Each number is 500 + 25 x the weight over its row's rms, rounded and kept within 0 to 999. Layers, rows and columns count from 0. Numbers have three digits each. The size before them is the row's rms in percent of the matrix's.

# up: layer 8 MLP up, 1088x320, rms 0.27, rows 160-279, columns 96-127
# down: layer 8 MLP down (transposed), 1088x320, rms 0.113, rows 160-279, columns 96-127
# gate: layer 8 MLP gate, 1088x320, rms 0.249, rows 161-280, columns 96-127
up160 103:517550500454493517483539492507488494498505496506479513501491476494469473483462509520523515493471
down160 101:492504467491506459497507497506515497481524414491520459497462538483526465482524505502524478513527
gate161 094:514489455524549464515511524509508487534498570516499497547480508459468515491491517453461532519530
up161 087:483495470482517484493496513500536504496480489501464445534432502520485527501522475491511496485510
down161 088:504501545495524553520506453503523557467523584514491556454523451514503503537499525481509494486496
gate162 111:482529523478487460496557517519478532523512510559523463493525540505523499514507481487494529531506
up162 103:506515493470459510532459505516460510487479474502488451494498466471525483500500503479467486492503
down162 103:454517515475497477497477504503466515497526488514477468510569522489491505537588477532525507536529
gate163 103:475483526510519533501501524493469496483487459458527445482530489552444474485518488499470504483544
up163 106:509487523478496482491485487472514464510502490482522551492517592464514491492509487510483482469520
down163 105:497513533499478496492504546537499532496511475495504513488492493502540512501464476507501516437512
gate164 098:519521544487531487500550480491523533521510441473493509488518510516465516481494480488493506484505
up164 099:469495506542516522556511474504507496522449448458497485489494498461524454516488478527522500524472
down164 100:535538522530503544455518524501510493484463514457527489525531473490477534454535508535484514493478
gate165 102:471496515491470461526485533512547507520488484512516469503471477494528516464519480472506503465493
up165 101:488490541519488503498501509493473513451511494543481534549479488531519516457572471519483461477519
down165 101:512493521468505520489476518509482502510538479519511503513463451509442523529514519457521524507493
gate166 094:460465495491488493478489492492464469554530506515498492495500508500540488465502510522458477499493
up166 100:498511506521519496504469513473487473508500483498469502484511509534499539487512460484521457471489
down166 097:517521483502493522511488451481505484507529549465498496504516521511493479505505523463513489513518
gate167 105:461537504525509469532511452519499507489448530530490504494508491533469501498508515500503532479459
up167 100:462510478506492500461504514486494500477463497519464476442475498485484512479552497504528468513475
down167 105:470472448533542536482496480496474495498451459545472471498516525513462491481489476556498514475458
gate168 100:529515482513502451521501479505497518496510471498506500550498454463492501510524530505469463533518
up168 093:471492500509491517505498476466488463452472523489478469500498510456537470501448481499498458514499
down168 096:477499471498508507498510526461463479513509482524513506503475472479519480488468457483495479483480
gate169 094:542516463516530502552490493486536524487510512447516503471523508491469514459529538476536472530513
up169 092:522506460473525516517492479474521524512464520496490541492481503516523516523497501530511495506474
down169 093:476459525539472504498536503536498482526532534493507556497488480522517532510456458474467541496504
gate170 102:507473484475506515460487501483520480495529503515508524559509513498530522453550527532482521479482
up170 100:500495484478541466510527450477543540494500535542489518473490503490524503480475477509484520496466
down170 102:469522498490495522550493448499492503522480532457505477481498541494526491505510511469471489462504
gate171 100:489548508514456436487468495490488491502455470494498498510467524500506504485483516457452467502492
up171 103:514535467509494557540456524470490500504517483486543523499555514530508479446502505484488498496482
down171 099:511495481523518481496485527489496521524501513478464526500519519516533580472496502519485490509505
gate172 088:483495514505512502468503482502481503481476519495477498516541459489451484529502460528506512489464
up172 084:530489438486506502507505566484509453543516506504459461472468510504495525493545525508503479490505
down172 090:480511539498478495447518451549491513504480457492475514472511488525497475554535491501494487501463
gate173 101:480477507476509518510481541501513481522525464498482528504476504500517501522517486455543499508513
up173 098:499490511506506522506487489490525516471489519464428483446450490519520485503506473508531540514465
down173 097:504542499484495505508508534514486569493532543489488508518483485528519503471518502516547499503491
gate174 098:502511499470449549539523470509496480529493489468527458450513524493485485482498492528509487504476
up174 104:505523490489476531458472531496524494492456557490503495503493528499526446503502520503487493503535
down174 105:467524525507498571508448502516500497464533545501503527522500515526514511527508506468496492495447
gate175 095:476511464470514472512498508530524500441486520470510496521481466457484467499507530519546492481498
up175 098:512519501528475487529552516493471531506531520476484500540457500550503543509505509495472506458539
down175 097:514498537479493488521513483494492484519504479495530489493490516483446554517509535493491519489527
gate176 104:497467532504464480478527559512524530503522478509494468471494529555494536439509519525505451503497
up176 098:480501527519514503527521531476524496585503492455480542493530475502561545501465543449500491492496
down176 097:475519524514464464526478472531462508480516541499491507517460507504470509519523525477476463496511
gate177 100:515500481536505429513487558517491531492494522479467490486472489480512505477484532498490492483485
up177 102:510491480513511503520493510508492497457489505501510515477481495488504507518519510511463482521490
down177 103:471499476493513472519509571493489539501507502460476465526501478503462515527520483532484508522443
gate178 091:496503511495560473534501535485576498547524489490528445526522496479513495493508517520498514502503
up178 096:471510481518523501502506475484466505533515469494477506478524495484505469533466501487472497540552
down178 092:518504514498503510494491523473487509546521496499513509508526470531542499514472464500503505485495
gate179 099:456465504538468524562533542534504486469565462465518469505549488523492486538479508487466506470532
up179 094:488498476481529485484526494504473505508504512483426497506514494527502488483505514481539508502548
down179 096:508491549466526495507506460483514508478466517528502497541470508514484500481526509525519467472521
gate180 098:483481547548505517559486520488516497528510464523496524506516544527505454533474478478460473504473
up180 095:492517542485511485472486491514464447488515501452508496471516504481473491474530524457484459491472
down180 098:507500479503465495474497512457501493515508438497470444507449521505504477491557509483461498457521
gate181 103:546528475494535517542472477452526501489529502497477532508465532530516512491497523465502481479480
up181 105:505516565500462517500481483508532494535476477527531476513490497515489514501505482492459526470559
down181 104:468507532540435521452513499505556520509467496502513497470518476521501500507496479521513515467485
gate182 098:500531464475525499528499557474510477491482475519500461516467523510452538472524512505451540509516
up182 102:526484511488487494473493481539492487498482516481532458509504484497522472483557498507500544509490
down182 103:494480452529485543442467500529474520502518552490472492499522477459538501480541517558526453523509
gate183 100:496514519480516534521466499491534496508490486494492463507497525531480493505510539521536520455479
up183 106:489476522509511482530515474537515462496493475526475487525529514508455531484499532484551564485512
down183 102:481461544518519494442482549491516526509466448531484455450527466530490515517505514503500517500507
gate184 105:520509481533492470495496537542523455470482488467503470507512495511478492518501515493493529446539
up184 100:471545481531497528529488554518506468504524536505465506471495562504517500494538547511484535522465
down184 100:467540466509517491515469476505490491517528492537505478532473542499509500510527529465528471476503
gate185 104:541509490492465491500464504496518495457533534534504470493489488501491498542488495462468496508435
up185 106:497474499486522510467473496516516492489502462505477522477500490472495491530468502541490485509495
down185 105:492493502529473496534518452494483529490533489528475498495538490476549503554529478510521510528480
gate186 104:521524500501463457491480513481518489515487554528527471483495502528523470478494464517492481489482
up186 102:463468460490492505469490532437505509521542524472485488505503495484490485481486513496518488515479
down186 102:486473475557541462519464528474512507516473453466542516547478506518531520504447518477547463514490
gate187 092:494493454477536494498522524503504493473476488483530482497444455499557507487490528527446478485517
up187 088:491509488512507520478488495482463491473528496517507547487528460440501509469506513515501536509471
down187 095:516534480487520534524528525489502509495517355497522470557506492518528513513507478487488471473499
gate188 103:508521509483495528498545520485548485470527498503478575550487516536495493491504511492504517490514
up188 101:467472472522462478529475522540495484493507494514511487521520537487461482505505470531515466529512
down188 100:514490484463520479514516532477493497489532523486480519519494476537494471537517474506531506474519
gate189 103:508474549499490536488450551468496507549493451510492484492479487496481484523496515554490482506467
up189 101:546507506509445471493516528487501517547526434468527515494482467495517514513524523484488510487534
down189 100:513550501444497485504493494497475498515468508493486453521514514474493469531463524535455509475540
gate190 098:498489465479509487468500454524484509497537502492509483483515514523507505515499505528456481524520
up190 105:508482521484526523484504536484483564479530529509482459448518473492515483473489490485503524482511
down190 103:525515493506526459513518506550527484485473475499513496501489495458505506487507494514518460558485
gate191 103:455476446501523491540481518530527495496512509519465516539522517527530499436542517499501476517514
up191 103:498452522531458496510492475515495481464513488544466526488490493556492513473512523467534500479508
down191 101:510470462470504445525467488537506494510487485479500453503496512533490509493539566509528495491500
gate192 100:521489518499513454498537491522549495489485475490527510524499525488490520500541452480536497478477
up192 105:498515505482524537541466476510493534519493477533500431493533484493490481510454459472488483478443
down192 102:482470444492507492466473502525521490484499479506477435521474486532477537530533473474510509535508
gate193 096:526489495488501487447528469523508530496573538494501500504497541486533487524500482501496507488427
up193 098:505529488507526523483493477529470456472481525522452509505457461505502506521507533507507475529494
down193 099:509493488487485518499532497524463467498479524493538472499478492501550498492503474481501499477471
gate194 092:547508478540512460500497487510444501492514455481516514507476498504508516464512497488535518540515
up194 095:537488505475486501501553463482496488529495482483527491501501508501500480498511511504493500501469
down194 097:478492498520508476501485490554480530476466521539496503529522514501503504475495537478501548493497
gate195 105:509510491495509457463529520459525503490538508482525511454501502521491490490503502483514502511462
up195 106:543512477532528552504474507463474480516434518487509499464469444519481499506473489458459507558443
down195 100:520528474531528508503491480486527522500492488494512457488490430499484510518506521486490477501501
gate196 087:492523539476441517480463510482451483519459486514536537514471505503442519479536477478531471464433
up196 082:513493527526515512502496510509499477546499503542457530477496500470520526492538498476520487499517
down196 110:503494457504516492530517488532545563476530486486497468494492510511514483541482532492444527530524
gate197 090:491453509480493496515508512472472490506508459479496543474457512500500487497473469510499500473437
up197 103:543551485533478513488482516473479477488469508502515506542541509524520500475470479524491501546493
down197 102:511546551501516499473533488505539540489510584530505484528510510479475508477509512438507458513509
gate198 100:533525492523501499524462520485508471450522478465516482531489474492502531456509482491460492486480
up198 106:481516479496542485484505512504471468485541513481505491518490503481436495494534522483476513492482
down198 099:530493510511506486533482486527510486489550548475436526532517537526468490511525562510461465506451
gate199 103:495480469492466497487486517532473515501500485489518503477492559497464492510508509466522500521502
up199 103:521468550529495521471515466507520513469489499472520528501487491476518472475516513495503543505513
down199 100:468480507543506511449522432464473527539523504496471517479497464514498526528527490537478494503476
gate200 107:443518492479531478488487502470494517508530476525484504545474487524442524506460482496525489494493
up200 105:514434539493506542460473477596512485472490475486533504428482500496563503505538527492484425527508
down200 102:540538502479460509505518529521512542511497448477514502521486519507486474500500515508520514487485
gate201 105:512515502502469514464497571488524482505517503473523469482528497500514459459504500515494513527492
up201 108:515489545494479482531476527504506487492554477495480488502478476486523489503483539538510491503528
down201 104:468462447506549502503553504508515528562552520490543543498491489434498481536485488518482497485457
gate202 101:487535479490463456516517471451489501494484504519469515501516510478495505512477494527475502519532
up202 106:468469508515479489491527477469460517519528482512493492475491485517505533521503481465509470501508
down202 101:491512527524493473479535516523468497509509506474508496508487490539527513508497523457491502483497
gate203 106:506498504535503491477515510463487470498491493499480495487493530506492522465514545493490482476505
up203 107:515517502507527486510466471490475486475503517443480509502459547485512518452518493468490534535526
down203 105:543473504476537468542515481519505498497507466475524459522548522503465526521518482517517519523493
gate204 099:487516505483471469478478556527510530532520500500526457513548476520470552523479515480491461481519
up204 099:492517489507482487488546502518520507504516550533514482435497464506477505494530515536486492488481
down204 099:463460531458486510519527491476512452493499494488513479498450534475481493493521502490496532495462
gate205 097:500512486506496472457496548497456486493566474513541486498456489478505474516473485506501524538526
up205 103:512527485493529521515455446559515485495466493459485514502478511437521517506489519481445476487532
down205 097:530520508500511509477493537507488489486492517484522503543508463484485458524496533539508478504487
gate206 106:472481455512503535519505514509508483473513506517491470520490483456546479461507489480508494529498
up206 102:471511474523514518507488452490506537510481467456484520487478562459504485473490521507477483515486
down206 103:500526493519504496458533461501487471514471483523526531466541509500509496507474522521505493525523
gate207 102:441534466520562484473466491474486511516457536481492520512549518543518508564483495498525511534440
up207 101:503475483460466471501525510518524511502484476478510471509503501500478519464490513530461481490548
down207 104:517517473453480484534509523473472519508481580475514558484508524483503520492522510460500490524494
gate208 108:515524471507473510455487539518477442487496558526506530475544475407474519506477546505496459477487
up208 105:529480451497517530524490520512472500478500512480543490513504499427546522506510510494563491548517
down208 100:547550474517498521528528501479466455448492533506523498500478517510481501496542479508501501509473
gate209 101:493503472490509514488428508454536528471505458458501503498511499477529497511501518514508518479512
up209 100:496497538511488492503488494496521497478505533510507525493508518526472470475515484511541511524541
down209 102:473504488515487513480470515547540507538518572527522496510507548476527459495518467474511487530507
gate210 098:486536477480499542509495523489478477478484523495493483507497510488504531457485537494566520535474
up210 101:504516512500475517495494523496487491510463506476472462477501500535522486539549512505483500456463
down210 100:508505476449494518511522505509468482483502520471448510503510474496518451539512524478444491508539
gate211 098:515476505532473548566470525514491499498492515479527514480509487489518507503520530512500486474516
up211 108:506443524510475471514521447494501518475498456522536524505543470439511498503469530496506475467530
down211 108:494513487466513497483465506495493504482482494511495485473534516466522497534482496489490435525535
gate212 106:481478491465564515572532526511470504539488496551495477483458485486469512461514508482535473504491
up212 104:511512486530509455484463473500512487478542515498537486517494490499518526489507506484488463458519
down212 101:531520506509479507507476492517501525498469506508497492499469531504505465478572484466482484495452
gate213 102:513501503507497482537485493504544496519547495530491536479482519485466499506430487469547548473480
up213 103:470531528549489507498507512511495479452491499500478514519493485491530498527494516491487512506515
down213 104:522507526528455507473538496479511465501451474506547514487531539507538522509483463504512482532493
gate214 097:469466523482560503496523509486491555489513459470497484496502468518495521524502482539493486479485
up214 095:506462426495528472482474511484503504471559533489495546452507472477498505515507531509554516492533
down214 119:529512518515433490483492515485494446524516487507488477495477539517487474446510536473496494484485
gate215 098:551495485470511506504454528503500529509433485513470504528501486488509524506511509455522496534434
up215 103:530524506496475529546492482509490513463509540467463478489475497553516498535540474500540522506474
down215 099:531530528474487477544518512478484516512508511491477512510504504509479496500502490530464480456489
gate216 101:545517494458486483522518485540481521512533514535500557481525539529537501544533492530554506486499
up216 107:515537488524517514484528452456519478492531560523470502484477438529514502489450505481528503467530
down216 104:490528522453519479506487528475520475531508470512525503483492480518467504501546484499532482511548
gate217 096:470499530457464526508494476485515528516476504505508490517466497500469524517503513515538494535462
up217 097:485484490504511493484503471455516473520478503476536477469514510489498477492470505489532479528512
down217 097:518523498479491488530476444474552539473511597495504492486465512524534483536477473508504448536499
gate218 100:458546502542527473553487494491559520458515544523490506518463507476507488478512470500483482490490
up218 098:534516472519520500497484506497491517425545502467580493499518504508489527532504484492479460535504
down218 098:521521460472495477452499444481534526471489493488505500510465481473495487515476457486497479528518
gate219 089:536495507469492533527476482475540500479521501480514512506507509523435481488454485479470490454495
up219 079:506534467570485498502499529543499497489518488528457518427541490494516549513527513502511523552481
down219 092:511503491468499515526497520490518486510514368498480518493522489487506487479518492503485485495514
gate220 096:523528516512453470503488488483492500498483503506534460500504480495511483456524507540521571453506
up220 101:490500503485500491476542485475487479515484466515454476526487474478513476504477486496487472459476
down220 099:518489559551462503517511494497492471502509501464496455481526499494467494512493508470482510459475
gate221 104:470485453466486486492517485500536486493523513512491473450465476500475562493458559543450464495472
up221 105:505556518521453502490469498510475486485513462504463466482491536515513519491514505493529534496537
down221 103:546489495466526517495447477496491509466507516484473512514478518523512510529515457494533488513494
gate222 099:497482514542526518500527504533494490458505465493517460468530515468556546458485541485531540520494
up222 095:514504476477496535506504505525514448533488506548526472516483496455494518474480483499469501516538
down222 095:493444510538518515506480449530536500490479526480476482499453486523536483554517485512532470467548
gate223 097:489489517489525488494509507521480513505491442478507490469484503489523498523521505518594524514535
up223 099:475465513528489523468545497503492463438520511507523513519527458506486494503478469504512525509504
down223 096:531538519527460506506481514514493507527497570490485509483499569517496499491484548520505508474502
gate224 107:497510512534488501496487460529468512507546490486479488464488554481525517482524440559513525509519
up224 104:490539464491504458501522475502545492490495484496523467486482456567494534533521501489528492451550
down224 099:487510496508491521486502487489500522477501562520525457503499509474502517520504487488497480459504
gate225 104:549522451498470500488538474506487509517554520470520451509495516519523511527543462515530495503491
up225 100:482519518498511475492501516517478487508519505498507448473489505463547493494529507448474506489522
down225 102:506484528505490516498457485509466486516517493492530474499487477498530493506471543514494485502527
gate226 099:500475481480553530469538520454551494527484487485515498536508484489509504515531517503482527500459
up226 099:475497454482527454521502486530486521475527532508495492492469487469468508487512513495505516551533
down226 101:490527475458499553464508503494507489472484527510502542473500513475463499499470498507500465509481
gate227 094:535526499521504514507487528519477503490551506517522524517471521487498502494498536503517518490502
up227 101:462496485500457547489509496482492488482490465492479511462522474486475496481503476494550514520472
down227 100:518503525530554492504486459492450513523526535515506508506549482487479540489476495514482494525535
gate228 096:526524504525518481501503477510417459497515513462507484540513535532502469495465494495511504517472
up228 097:518496494531492481506483543511492515551490524528512490468526460509505483441528527569489498509455
down228 098:518491460527486543512523521494445530508458479497478470512513500482474474548536522473476545504508
gate229 101:487521496486497478533530532485477460500541488514501480510497511477448521477528504503539495498491
up229 094:489462499527456524531498484495528534522507475536505478478494546511510519496481489496521464489535
down229 094:464483532550501469468516479478506545495500463510532491490484499466527544531489452479469463509495
gate230 106:480477474497544512438480483488476513505523494530517480487499490475488552539468513465485480514486
up230 101:502532520503526520519515509472497507468488512488508487476549482481513513481485482460506523473518
down230 102:466515519485519484510493515450467518525506511508508492492540488581529528509509522485535518486519
gate231 102:521452446455523481469506467468486514498505493457511518486509499511488505489509426471556514511470
up231 108:503484494515506479476482466542513519477441496493489524508500478505511528530505473512507497525533
down231 103:516492481546504462530456482482504463458484505492476560514527495524475473523499501515482484510495
gate232 108:492491503515500531503478518501475505513443499504488503498464483490467484468546482509506510510478
up232 108:541486496512479501492502495482474523472509462481464525480492523480495505526469501538511500533543
down232 105:518488520502527511476514502526496496474532443516503517479501490506489448493492522513505533547530
gate233 101:498494517502421478473518513498517520564491494467548482507507495529506486506490509512472518484488
up233 102:517487471502518484471495492499444495523512484535526488482482517522495501496475519546502475482495
down233 098:470546560478474489528527512492482477505509484530513506509475493536510519506506496495472481520493
gate234 104:448499502484477519509486526524521481485494491508556506486476481468499483499528512517517514455487
up234 101:474502551493521496490453467444518491484522522541471483508513501498518510482523500516515507502478
down234 102:510485519509514493499460465497510544510466491532504503553490526490484521500465446523532473497488
gate235 108:511483516484499485504476484519500524468403517499497495542548527514471511519480508496523484542488
up235 103:517478497482501505525478506472507533506517515497469502497500525450528524515519574547484523495480
down235 101:524503511460501421453529539514486488527467452468501466514518486472534506506487485508485476503503
gate236 104:506510474480512508420480504488528492483469489508507497512493512498477510529458527503496512545507
up236 100:490477481505494506495509489455513489517508512553509481550484519475515504509538541524452480477495
down236 103:530495469504518527539485515498478495539497442525480472517518520528513497510500506488548523523471
gate237 094:525549504465494512484520520477520471467503449487552511497472508529503483460483498485507464552489
up237 094:507470508505487522525509448511484455529493452502491441506491504467506519508519474512480430540496
down237 094:494550458469457465503512523494498494512540416518522526495486513489514515482567493473533472519512
gate238 107:495490485514520502507435496492518515502533472511530451538532529508428456499487490463497500557502
up238 106:520500448497523482520449455482483477517495479492484527500537478471554528518498505488516505495476
down238 108:491474491511498446514473527517491491506506520500452527480487491547541497540494495485471513479528
gate239 101:464480506503495481474499498499466497519520550526507494477537520516535512518521457516510485482455
up239 099:528526495482520481508497541487500463517464498524514543500512502525511505503480518488476485496497
down239 104:492523536482467489474474559482522531542479475521501517509494528529508515534534493486504489510526
gate240 098:473500514473469462511471523539504497499507515495500556483467504508483515521495491466492501492492
up240 102:496498524451457520552454540492470466496499545543504483476491484490492512472470529503496510456510
down240 102:474527516488505502505523480474433565472534474561479521467468534477492503482517517479481519512528
gate241 099:456464460499546499535460470555492554511494477502507507527476502515506524497527495518512503476475
up241 105:527483503467542522450516520489478489493489520461496499573486490504513484492475491510477503511480
down241 100:529466479519513471521505471483521469493507466505492480485497501466504524503510477541477541529503
gate242 088:518484483516509471511501489492521499496523497510507496513511488477519497481488532475464530498502
up242 094:513516516495475491518502502489492570501521548500497486488495476533496500493502522508549520497461
down242 088:458480523504502517481492482493504471521517475538490494475466504456467477526531506496504459505500
gate243 104:523491477492477508496503531456527519492494501515529527490465502501488499514507510487506502525503
up243 100:513501481473537532518505494462458507479482509505476465521440489504436497490502492499475482493528
down243 098:523545535494453508445462493503502505530473499528504556481475533459488531503540507470523517504487
gate244 102:460558486493487492480574467477471488529492491495459522450495546502509530525518519494500485520519
up244 104:494502520465480486473484502475522476509451533487542477481536532480477528476479535508459480499485
down244 100:479533504495481484485493470532469487518479484519497474534501459492503514516513469487520491474566
gate245 093:493475467453544441522514502486532497564520482495517506496471497483504511512480519528577514476497
up245 093:527518510462511512488510477502507486518493523504519534483536510487529507535485508499539519433531
down245 095:507485493482524485484488476439530496527480606483483502524487500475456477482494537529493503508470
gate246 104:513465464480525525520493507502492516521505494502514478527510518448488509499485524526543465462500
up246 103:477503493507513495472501515494431553541504458496486532516514478458498504465512477498492517494558
down246 103:490458491516497527486500522496494484462511466519476455493510549471495509524495520534489499470541
gate247 096:509469502508514467501517482472461509511492475510465508499466507528496481511525430472467497481475
up247 094:487447516478515495459500488555505496553498495550556484476461467500484479490423514478466472499539
down247 096:447523517468464526457488473505516455524508551499504485524507492488512465486496484533482533500509
gate248 105:529502483509486529485551486495522508519470465514469501499505518518430509536469490488488513514466
up248 102:515482541507528519497530499516471503458473518516489509494483477507514505520485526538470494514500
down248 102:485575512498509491522530508485527536527472527518503543503500511460482553506513520468522511471494
gate249 098:506462503506519500488483530493543526523482503493501509513510460474473490439495456514523473547500
up249 098:536489547537509526475530469473538429548519561512509473493510549497516537534484495510465489447494
down249 100:509506508470489526519502527507509537503509471472513473479502505525485448520487487510505501500503
gate250 106:500481529538478537492516493522479526502514468499505473493544517542495510515489487465468503542488
up250 104:500479491468509498550498522480495515542484485491472528555535496496507489553521499504470500513516
down250 104:496560497462516495485484495533519478507508500502420527472522540537490577496472514490487478515515
gate251 097:488508517471508502505478517499453463516536554491499498541499518498481472514498514492497444482479
up251 097:508486518458490487494503513489519509484524480549497480479474515472498479526525516503491544487512
down251 099:535509488509521503465471469558499522546535494499493499531513479523501456515483537493543481466476
gate252 097:545548508510507472484494508516521543506547520491515473500498500510450481524498481509500526485490
up252 097:478517504490524495489503490514511524480493508507515515479470461526502511489468476508513441480459
down252 097:494520490460506491520501505559515517552520551468512516564465500504512512499471503446497527507516
gate253 102:514527497487508491520513510484506549513554492527521520497493488503506471519496485499545505489513
up253 099:528487496522446460523500532459497564476485501558493510539473537482531497516503507504529530509502
down253 098:516526526503456519500484523543504485498513498524491502542545470472531497522541510530461479498487
gate254 102:477533477498543481535543498463503495530500556503472494491495519517510465500492485509497493471483
up254 097:524496507531499478491486499486525487490512456523528497535511496534482507482520517486458541512467
down254 100:469472513492470508502457484502502477484527414515527538514465489501493526500506490507523543528481
gate255 101:470514510487494484459506531517466472486489491479448495465493531545468523523462468483480509494480
up255 102:488500471512531499452492491457531475507519520505526495480467481512514481527542482523476501470519
down255 100:507515509500503511495496516497488504537471463462450575507481463507467504483486496500481459476527
gate256 093:472516448505520464479446515465500524508537485470498483535523479563500501502495458485517475461473
up256 094:508488502560480544491505476515467504461479485523483481491502482508472523502510531547502519537505
down256 097:500485438538552481526519460474464484473495439482526501501480470532496500483474485519519488528518
gate257 109:447479498522500531536473484508512482532506504518495488484534465543492482482513513538501501452465
up257 107:538532494480496517552465504515528472488450483538507487446507456530512514482496497512458471506512
down257 104:513541497468517480507472501503514529494470466524484466434505483480500512457527489532466487511497
gate258 098:486510536466470464480498475490533472486524494537496498502458479543526512503544522510485530507552
up258 097:515524534490514529526479497500503468492509490552477539484483459516482519476518511471490533529479
down258 102:523494500484504503526508436520470476475461537464483505502474445496515506474493474473485486520496
gate259 096:488545478471498477547482485483523477512517454541495480455525516562469513531522483497452475483508
up259 100:540505494510496529521516506511474505489487507510557508501471479526513502502481495531461520521480
down259 102:489459498444467512500540522517538479472501553531464521462440564514505457501476489498538505515514
gate260 103:481449493498523490491526501500512524492511516499456484475540511503508524453461472508551480493463
up260 107:481519466541465518487530499497469483483485508526507481485539484493493489462494464495465493514498
down260 103:463530504494453487516495484488525470507497479489527483508506490539508528490524474470486476482481
gate261 089:486504490481515501523501494510524499539501468504462472519554500468519489448513507503489480481492
up261 088:463490500511502453480518509537492505499503551511485513525519486487500539495459544488518499525521
down261 095:500519557450505506497504513489485514492528555479511482476512537488506481449478514511492508484499
gate262 102:480512565526515489501464524460466451462469479501481481518504510521510533501508489500492465474492
up262 102:507493495487499487521462510498502495507491488501509490517481480528496551491467486517491510463543
down262 099:457513512533476486530505492519462499543523495465455514509476537524506483443482501536496503478478
gate263 097:519512556456492502498522526517497474467502404486552506535488519437502511490490502471480507486526
up263 094:472542523482489492535501479511531514550493492534498516440465501505498497463489461533488498521464
down263 101:502493532527520492470534491484494481480532599466494534509515521466461492493517525504538508502479
gate264 095:508468517487541535486501527487521488520492484456474544472501528490476523503518488485544539482513
up264 093:509493510537502465472503534504490475485528422511502513492499503490506515498500528470488503509538
down264 100:510490470482478510530500496499541570511496455491506494558488508483536514476499495515501446481496
gate265 097:491491492516517470544485495516497491551497486508479494487492474565524507529541508467477490430478
up265 101:484499506524474518526485493440465541529526482469513508457508474518501477461486467475483510491525
down265 100:504495504489496526494470442524525518489461505475496502446463473487476500449532502514454538531495
gate266 103:526522467497503495547473527504515534525530488495520490497485538479498503517478487518536543466504
up266 101:481512525467563495490506507504536526516506510497553456505478506501516497495497470527491507502486
down266 104:475554487462507534498492485490503500488490509486502464495448553533472531494463496485507500469490
gate267 092:522506501490470505520493474465502537514495502509499497484491492487497467474531478448491494477480
up267 091:476475483520484533494517489437492554540512543524506498473472499499479505473489491501502437555472
down267 093:533506501491526453491516477541493535494466419475529536494461474499504519468495511453515553491503
gate268 094:470472493500518492483461521520524557444506528533476481511530531521482493496497505523496529521539
up268 094:478531484503491548497480518508501498497424544486545474521559511508459507498500502497456531517520
down268 097:518487502488515500474534531525521473536532446524536532478485506516494513493466472499497481505518
gate269 096:523505517542472523479515498514512503525522500522520522509476528510496455525475559503498511538482
up269 103:518502462477502544487506534475524488487526516492488455501531514502428506500540459451452492520545
down269 103:476531465510513487520502486476521538513543478497491479478489460492515498536501511484527472533512
gate270 103:437506478493500481475500454470522501463493495473469538510506500506571541527479507499532495559499
up270 101:546510517499479498500531522454454488541554469548507547495488487521510509487475563478503460483472
down270 101:499477463514506511501501492493493496504484498494497534478503502483492506508542490457510504518496
gate271 101:499491502478499536499505548525512558518513472516488479522474524475487514468464473485514492508493
up271 101:490499452496532531483505504497468501482457510463479459491493482467490497499524515533488503462550
down271 101:471476544520489515501511517512498498454546522523476490526489561509503544543525471482483494521534
gate272 096:491508474471506497522468513537466510514492475557495497480506462478459536529477485508516490521522
up272 102:535536523512525483510498525550515437484545496512473469534518481511519476474556478509526483509521
down272 100:466490492514445522479500500492539516551466505521494546535474464537493481473518511512527490550497
gate273 100:492494510421473530460503539495543492515510472480523494512551492521473522498502453524527498495480
up273 102:474510494470523492499505482515491541480476509519516467519515514540525516514504488493460455504532
down273 102:528450469521477567483525486518491533511490488497501513461486468511514508476528524516535472447470
gate274 101:476459473454464468494487502493537523491473492527492501500509506467486474553520441533490507524476
up274 096:535463469494471526541501515505477511541526487503522507502519508475460489521523489518486522511503
down274 097:531510507454510491547470515465496502505498430518477497491524544522490444541484502506529483510431
gate275 102:530491489515484490514514498513461517522550497501474517522499473518496491517502529555457496547509
up275 104:464500485517502533458467510483523496489501465505507473501525503450511539487507446542510498490445
down275 102:462527506513558475469464510462499519533481489499486494504511512477490556515509498503535497527490
gate276 097:459544497496488500516532510500499515484526503524514471540479524502486536508516476522472513442503
up276 091:482534502500458511466474495515505486499513518477507474435519502518527468520431515520502423513468
down276 102:520487508521460523469505485489490513535498563499531521531550519506543504498494530518508506508480
gate277 099:473489502501479513492501516487499492553474473460496519468482536526498502501498528471483478511482
up277 103:515525527512528481520513506472519512472510510520454539486517450491482454508444486493499471452480
down277 101:442485493485491497527518541473472454507500474467455507526521473487455466507481485495480490475527
gate278 098:510516508488461502507486492515474470482512484508509467518484514442485475500503524500520538501482
up278 097:508442474546523480531439521483488492509528450474465473471499475488565502476496486475530513536499
down278 098:546505514518492470521514519503501490515503466515510523539491554496487479573519516470507501488527
gate279 098:457518488472519505519432479507536508494509484482514496559525509489509483539521519474458503487507
up279 102:517491497535464462474434505496474535468540494505489476484519469510480512463499468504492494496479
down279 100:467513474485460452476436521518540528522539453449488525511508494499502504528536497473472516498497
gate280 095:481500485468496464497512504484531512483457466495515491475507455521523516481505500522505531484487